Each number is 50 + 12 x the weight over its row's rms, rounded and kept within 0 to 99. Layers, rows and columns count from 0. The size before them is the row's rms in percent of the matrix's.

# layer 5 MLP up, 1280x320, rms 0.0509, rows 1011-1060, columns 96-127
103:44 53 61 44 37 36 61 33 40 49 51 65 40 49 49 65 49 19 59 46 50 36 47 52 60 51 57 54 59 41 64 55
100:55 50 46 58 56 32 56 46 53 60 34 48 52 33 53 44 38 47 45 38 54 42 74 63 54 49 46 53 50 70 44 48
096:62 43 46 46 38 47 51 32 67 50 30 38 60 61 66 47 55 51 39 48 54 52 47 58 47 61 20 45 27 44 46 53
099:47 40 39 28 66 55 43 48 74 28 44 48 49 74 39 23 36 66 58 29 47 54 54 61 69 27 26 48 35 51 27 66
100:24 46 44 63 51 54 25 42 35 43 63 71 39 60 50 46 46 34 44 47 48 41 31 48 57 31 58 41 60 34 23 37
097:50 48 64 63 67 36 60 54 64 58 48 43 43 37 37 41 43 39 36 48 37 64 52 50 45 60 49 40 44 36 65 43
100:56 50 47 61 49 43 58 58 41 63 57 51 46 63 65 28 49 73 54 52 54 38 65 53 35 49 74 55 65 40 63 63
098:40 60 56 54 45 46 30 53 53 50 55 32 52 66 54 47 70 45 54 55 51 46 48 51 57 50 72 61 60 40 80 83
097:60 49 41 52 47 37 77 40 39 42 33 47 36 38 67 39 57 59 47 40 45 31 55 51 40 41 43 67 33 55 56 44
105:61 47 49 64 42 62 52 32 55 58 35 46 28 23 43 54 45 33 31 69 62 57 75 46 53 55 50 51 67 48 51 35
097:59 48 20 20 65 40 52 52 66 41 47 40 43 46 45 41 44 49 48 68 66 59 54 62 53 47 49 52 33 68 70 59
102:43 58 46 41 50 62 32 55 70 50 55 68 63 49 61 52 77 44 39 51 23 78 53 52 51 46 38 46 33 38 65 41
100:64 53 54 44 49 47 46 73 65 50 45 63 44 51 41 58 54 46 41 64 62 65 39 63 46 63 44 50 38 72 48 58
105:45 54 36 54 44 58 48 30 39 58 51 61 52 57 46 28 60 52 35 63 42 57 38 35 45 41 61 45 28 54 34 53
103:48 54 57 48 57 25 46 32 38 50 84 40 32 33 54 35 29 39 46 44 42 53 58 47 53 51 52 45 38 58 61 70
108:71 55 48 34 68 49 78 53 23 60 41 56 48 51 46 35 70 45 34 52 47 50 38 48 65 37 58 60 46 63 43 72
095:68 57 59 44 51 64 57 45 41 37 50 37 60 49 36 33 29 58 34 36 54 44 61 48 56 53 36 55 65 69 50 38
098:45 33 29 48 51 45 46 51 46 53 46 62 34 66 55 56 33 46 47 48 48 40 30 55 51 49 55 30 68 53 75 66
103:41 46 30 83 36 42 55 48 61 53 48 64 41 44 73 69 39 36 46 43 43 58 80 41 63 23 60 43 52 55 57 51
101:73 47 51 53 71 42 37 59 71 50 57 60 50 40 61 40 50 39 51 46 44 45 50 58 22 55 42 60 45 39 21 46
098:59 36 60 45 56 58 40 58 65 60 16 38 40 38 53 31 25 46 69 49 42 58 35 66 59 34 37 46 44 49 59 47
106:61 50 39 42 70 39 47 34 35 45 47 62 47 46 43 56 36 41 51 61 48 46 43 26 76 32 53 55 49 52 54 48
094:63 27 49 45 63 51 40 28 63 46 27 57 54 43 45 56 56 49 48 51 44 65 57 54 64 45 66 52 48 62 55 47
101:25 57 53 66 55 44 43 53 62 49 46 49 54 52 40 44 69 41 47 70 51 68 23 49 43 64 52 63 38 38 57 33
105:57 53 58 60 28 49 53 57 39 61 41 54 55 59 67 33 48 50 59 65 39 63 51 50 44 48 66 44 69 46 41 30
100:48 40 54 47 65 26 33 60 49 44 40 49 45 51 35 42 53 51 44 51 50 53 64 56 34 65 51 59 43 42 64 35
102:48 46 54 57 34 46 62 60 33 62 65 23 50 38 60 45 49 42 53 33 64 70 36 73 58 72 60 34 54 33 60 47
101:42 64 62 66 31 48 38 52 29 45 76 44 31 57 50 36 48 56 50 57 60 30 47 52 60 48 52 52 51 44 56 45
093:44 55 38 58 29 56 42 52 24 50 54 44 45 47 28 40 63 49 64 61 51 32 40 41 70 46 42 58 24 62 67 58
106:34 32 57 45 30 39 25 30 68 54 40 52 45 48 32 30 34 52 61 80 57 50 59 67 32 60 54 55 40 55 35 50
103:40 52 67 39 43 44 58 42 57 52 44 33 57 28 38 50 44 45 56 59 46 50 58 42 44 53 29 59 56 41 36 48
102:46 68 39 33 51 55 55 55 44 65 48 60 50 40 29 55 43 45 63 74 49 55 37 40 37 50 55 56 33 47 40 92
101:49 32 58 72 36 55 68 55 61 59 51 68 73 39 58 44 36 41 58 59 40 53 71 48 56 59 44 60 55 43 37 42
100:26 56 48 56 54 39 54 51 33 60 54 46 45 69 60 60 50 60 38 47 50 45 31 48 48 50 48 47 79 36 57 55
093:32 47 55 56 74 57 51 33 62 57 81 48 74 45 62 52 61 42 37 43 29 37 71 63 43 38 55 33 40 66 29 48
107:50 38 39 54 46 51 34 39 71 57 56 65 43 50 45 55 55 37 50 40 61 27 53 71 65 05 44 61 50 68 69 52
098:45 48 46 51 62 63 78 56 33 57 39 50 53 45 37 51 35 39 48 72 55 31 40 62 44 31 40 63 31 35 43 69
098:46 62 22 52 21 37 75 41 54 44 35 50 51 60 61 57 38 52 46 64 49 60 43 56 49 34 53 35 69 46 52 42
101:53 51 43 18 46 36 67 37 53 35 44 43 34 58 52 51 44 54 43 45 47 35 57 37 35 53 62 35 51 36 48 51
100:46 65 48 59 54 70 52 51 51 50 25 22 49 59 42 40 51 38 36 29 60 44 41 39 43 32 53 45 36 26 57 44
096:45 48 62 58 63 43 69 46 51 40 49 63 61 46 89 78 53 54 55 58 66 48 60 26 48 63 16 45 37 30 68 74
100:67 33 56 44 62 53 56 38 52 30 35 65 50 50 64 48 60 37 12 61 45 49 68 76 49 61 54 51 53 49 54 50
103:36 50 58 23 58 40 47 54 46 29 34 31 37 26 57 35 61 70 65 34 41 38 37 56 53 29 57 57 57 52 49 60
094:39 41 56 50 67 39 54 56 46 36 49 40 36 48 47 65 40 20 42 52 54 75 43 64 44 48 51 37 51 49 44 50
101:55 53 50 42 52 63 52 53 40 35 40 53 43 59 44 35 55 38 55 53 48 49 65 55 47 40 56 31 37 51 55 50
100:56 60 60 45 47 32 33 60 27 54 47 62 48 61 43 65 53 45 60 44 40 36 60 61 74 38 45 41 38 53 47 37
096:38 31 32 55 40 61 46 56 48 43 66 33 53 71 41 47 40 42 34 61 59 53 56 62 59 44 66 60 47 43 43 59
095:35 47 32 52 56 39 36 56 53 56 46 53 29 50 48 49 59 39 49 46 64 55 64 63 58 64 37 55 24 53 26 55
096:46 70 64 50 41 35 31 48 49 46 42 61 38 46 53 76 74 67 59 31 67 26 50 54 33 57 31 55 49 58 45 42
108:63 52 53 32 68 38 48 44 57 26 40 50 84 64 53 52 35 51 50 44 48 47 45 43 47 78 51 53 38 44 44 49
# layer 5 MLP down (transposed), 1280x320, rms 0.051, rows 1011-1060, columns 96-127
099:61 46 42 63 32 56 40 61 55 64 71 63 60 47 57 49 46 45 55 41 36 46 58 44 23 54 79 38 76 47 56 61
095:28 65 42 49 30 55 48 53 39 54 40 23 44 39 25 50 74 29 76 52 47 54 62 40 50 61 47 49 61 51 41 51
092:66 73 40 51 49 39 43 66 36 49 83 45 66 46 53 59 72 60 43 44 22 42 34 37 36 53 46 39 62 44 54 38
096:47 53 54 42 52 54 57 52 34 59 57 34 62 41 51 82 52 60 52 40 58 48 69 54 34 51 62 56 66 44 66 44
103:59 51 36 55 69 52 57 24 68 32 55 44 54 33 52 48 48 52 57 40 39 57 49 36 37 27 73 47 40 54 62 56
100:71 59 44 46 24 57 67 39 52 47 55 62 54 52 62 64 39 44 72 63 45 26 45 70 53 26 47 47 57 38 47 45
091:28 57 48 53 43 51 38 34 63 41 44 41 60 39 36 70 53 34 46 32 48 42 45 36 54 54 38 24 50 47 54 52
107:38 49 65 38 38 54 65 44 33 35 69 47 48 19 61 61 39 20 51 50 72 45 62 62 29 32 26 52 44 59 34 52
089:61 55 41 36 62 44 42 62 32 49 46 53 64 33 53 47 61 59 43 46 74 55 44 62 58 59 48 31 48 50 33 54
107:45 66 49 53 55 33 62 48 60 51 35 51 45 30 24 44 67 53 40 67 43 58 56 43 40 61 30 58 59 35 52 48
094:63 46 48 47 57 38 54 43 39 55 56 56 57 69 40 30 54 82 61 49 71 34 55 59 41 58 63 37 41 44 43 60
102:47 50 50 58 36 40 62 17 45 59 47 40 26 55 41 49 45 57 35 52 65 55 64 40 44 50 35 59 35 57 36 58
103:45 48 54 50 57 45 53 39 46 81 57 50 59 27 74 71 49 49 70 43 72 46 53 71 32 38 57 46 47 48 52 64
113:44 55 39 64 16 40 46 62 63 34 56 63 49 35 45 47 58 41 62 45 52 33 39 54 54 70 69 49 32 29 25 48
102:53 57 20 34 47 68 77 50 44 58 12 54 56 38 30 65 45 46 65 56 46 50 59 45 50 43 49 69 61 52 70 60
117:37 55 75 74 42 47 61 49 67 64 64 26 48 41 55 43 46 55 51 51 48 50 39 39 40 48 32 59 29 35 56 37
093:26 38 25 50 62 47 47 26 29 54 57 63 57 59 50 41 61 43 52 63 50 57 60 50 64 58 58 40 25 51 43 53
093:33 38 68 43 61 56 52 59 50 35 51 39 52 31 60 60 57 48 60 51 43 42 41 58 66 55 35 56 51 34 56 67
112:59 46 24 41 53 52 77 57 62 21 68 53 49 62 39 54 49 41 51 45 56 51 46 39 59 60 72 63 59 59 41 63
093:57 49 46 74 45 46 68 58 55 52 56 42 40 67 32 69 48 55 35 45 39 40 60 44 66 39 49 33 60 65 49 45
098:51 44 49 40 34 58 48 44 63 57 62 48 54 50 48 46 65 54 79 30 62 58 49 45 45 64 28 73 57 54 38 50
106:55 53 42 55 63 47 57 55 60 39 33 57 64 55 63 48 30 47 26 51 46 61 57 42 31 49 63 70 33 59 59 44
097:42 52 65 69 48 45 78 53 48 56 57 47 44 64 68 57 62 49 50 49 40 46 68 47 56 61 49 65 49 48 56 69
110:56 55 22 44 45 57 46 30 65 48 35 41 51 58 31 54 45 49 59 60 86 61 39 27 75 72 33 31 38 53 59 40
106:60 37 63 28 27 52 42 44 56 55 68 58 57 67 36 47 43 45 46 57 67 44 51 50 62 42 52 71 49 49 39 43
104:53 40 22 36 44 76 39 30 70 51 47 50 44 66 40 40 39 20 45 29 41 50 47 45 68 56 37 58 49 48 44 51
111:42 28 56 51 62 34 58 42 37 70 41 62 37 28 47 65 49 62 49 52 47 41 47 66 44 77 66 56 49 34 63 43
089:54 61 30 56 56 66 75 55 57 55 35 53 60 54 46 68 57 44 40 40 40 52 47 64 35 42 37 50 44 56 47 43
096:51 43 59 45 41 48 61 51 30 55 60 65 45 50 42 53 48 65 52 38 42 44 55 43 54 44 51 57 69 52 31 40
106:32 27 51 48 67 60 49 32 31 44 59 55 45 29 60 39 34 64 32 48 61 61 61 28 50 58 43 58 37 42 58 50
102:41 55 56 34 45 43 56 35 52 48 46 50 34 72 34 28 76 67 47 54 55 50 39 53 42 43 50 58 57 52 43 39
105:58 29 54 58 65 46 49 61 42 41 68 42 67 31 57 44 37 45 45 69 69 38 58 51 46 54 57 37 42 54 45 46
078:50 39 53 50 60 52 38 31 43 42 45 59 21 67 41 68 58 68 33 40 56 49 43 62 66 31 60 46 58 51 47 32
113:72 68 50 53 46 45 70 50 50 62 59 46 50 53 38 43 31 57 75 65 34 55 58 43 63 40 48 55 49 57 34 46
089:54 38 43 44 33 45 47 63 49 33 41 56 37 39 36 38 43 27 51 58 75 83 54 39 55 53 51 63 62 31 59 42
096:54 66 35 62 28 63 39 66 31 57 55 57 50 64 63 21 58 62 39 59 76 40 52 65 49 48 51 38 37 34 46 56
108:71 51 16 66 59 23 43 55 62 56 52 50 47 24 62 40 60 49 50 39 72 61 56 64 52 68 43 46 43 39 26 37
100:52 67 58 61 57 69 60 42 51 49 49 46 37 40 40 51 41 54 56 45 57 36 64 39 54 55 43 59 47 46 31 71
097:34 60 46 50 68 47 24 35 47 65 69 67 65 64 26 43 66 45 49 43 44 50 48 56 26 55 65 59 42 47 54 40
111:56 55 54 44 39 32 47 44 58 23 55 56 68 54 48 45 49 43 61 55 82 23 42 41 70 32 75 51 50 31 52 65
102:54 46 48 42 35 49 42 47 58 46 62 64 41 56 64 51 47 57 67 23 23 41 38 40 58 39 36 49 40 57 32 60
087:42 59 39 48 42 61 67 53 51 55 73 58 30 50 58 52 43 48 76 47 58 66 73 32 42 64 50 44 38 36 62 51
103:35 47 48 62 36 41 54 36 52 30 44 62 49 48 59 29 65 46 52 38 50 40 32 55 49 64 59 29 67 47 61 53
094:38 55 44 48 55 70 58 64 45 70 34 38 27 64 66 74 50 62 47 72 55 44 56 40 53 41 46 32 45 50 57 44
104:61 29 46 54 31 58 12 61 54 46 57 55 56 64 35 39 49 35 39 44 54 33 41 50 39 53 52 64 70 53 68 42
100:39 59 33 63 25 61 53 42 40 29 67 41 41 63 41 34 55 55 51 33 54 64 55 43 39 50 65 52 49 62 63 63
099:41 43 74 49 47 56 60 45 40 60 56 53 66 45 37 45 61 54 35 53 52 33 44 44 47 54 50 47 53 47 40 50
093:43 26 67 62 45 38 42 41 54 64 52 58 52 60 49 73 71 18 42 50 51 34 60 61 65 61 52 50 72 53 32 63
092:51 44 46 57 78 51 71 39 59 58 50 61 50 53 29 31 48 57 53 43 71 49 52 31 37 68 68 68 63 42 46 48
097:76 42 46 60 27 36 37 38 77 53 27 37 33 62 55 38 34 37 57 46 37 64 28 51 53 53 60 45 48 48 61 46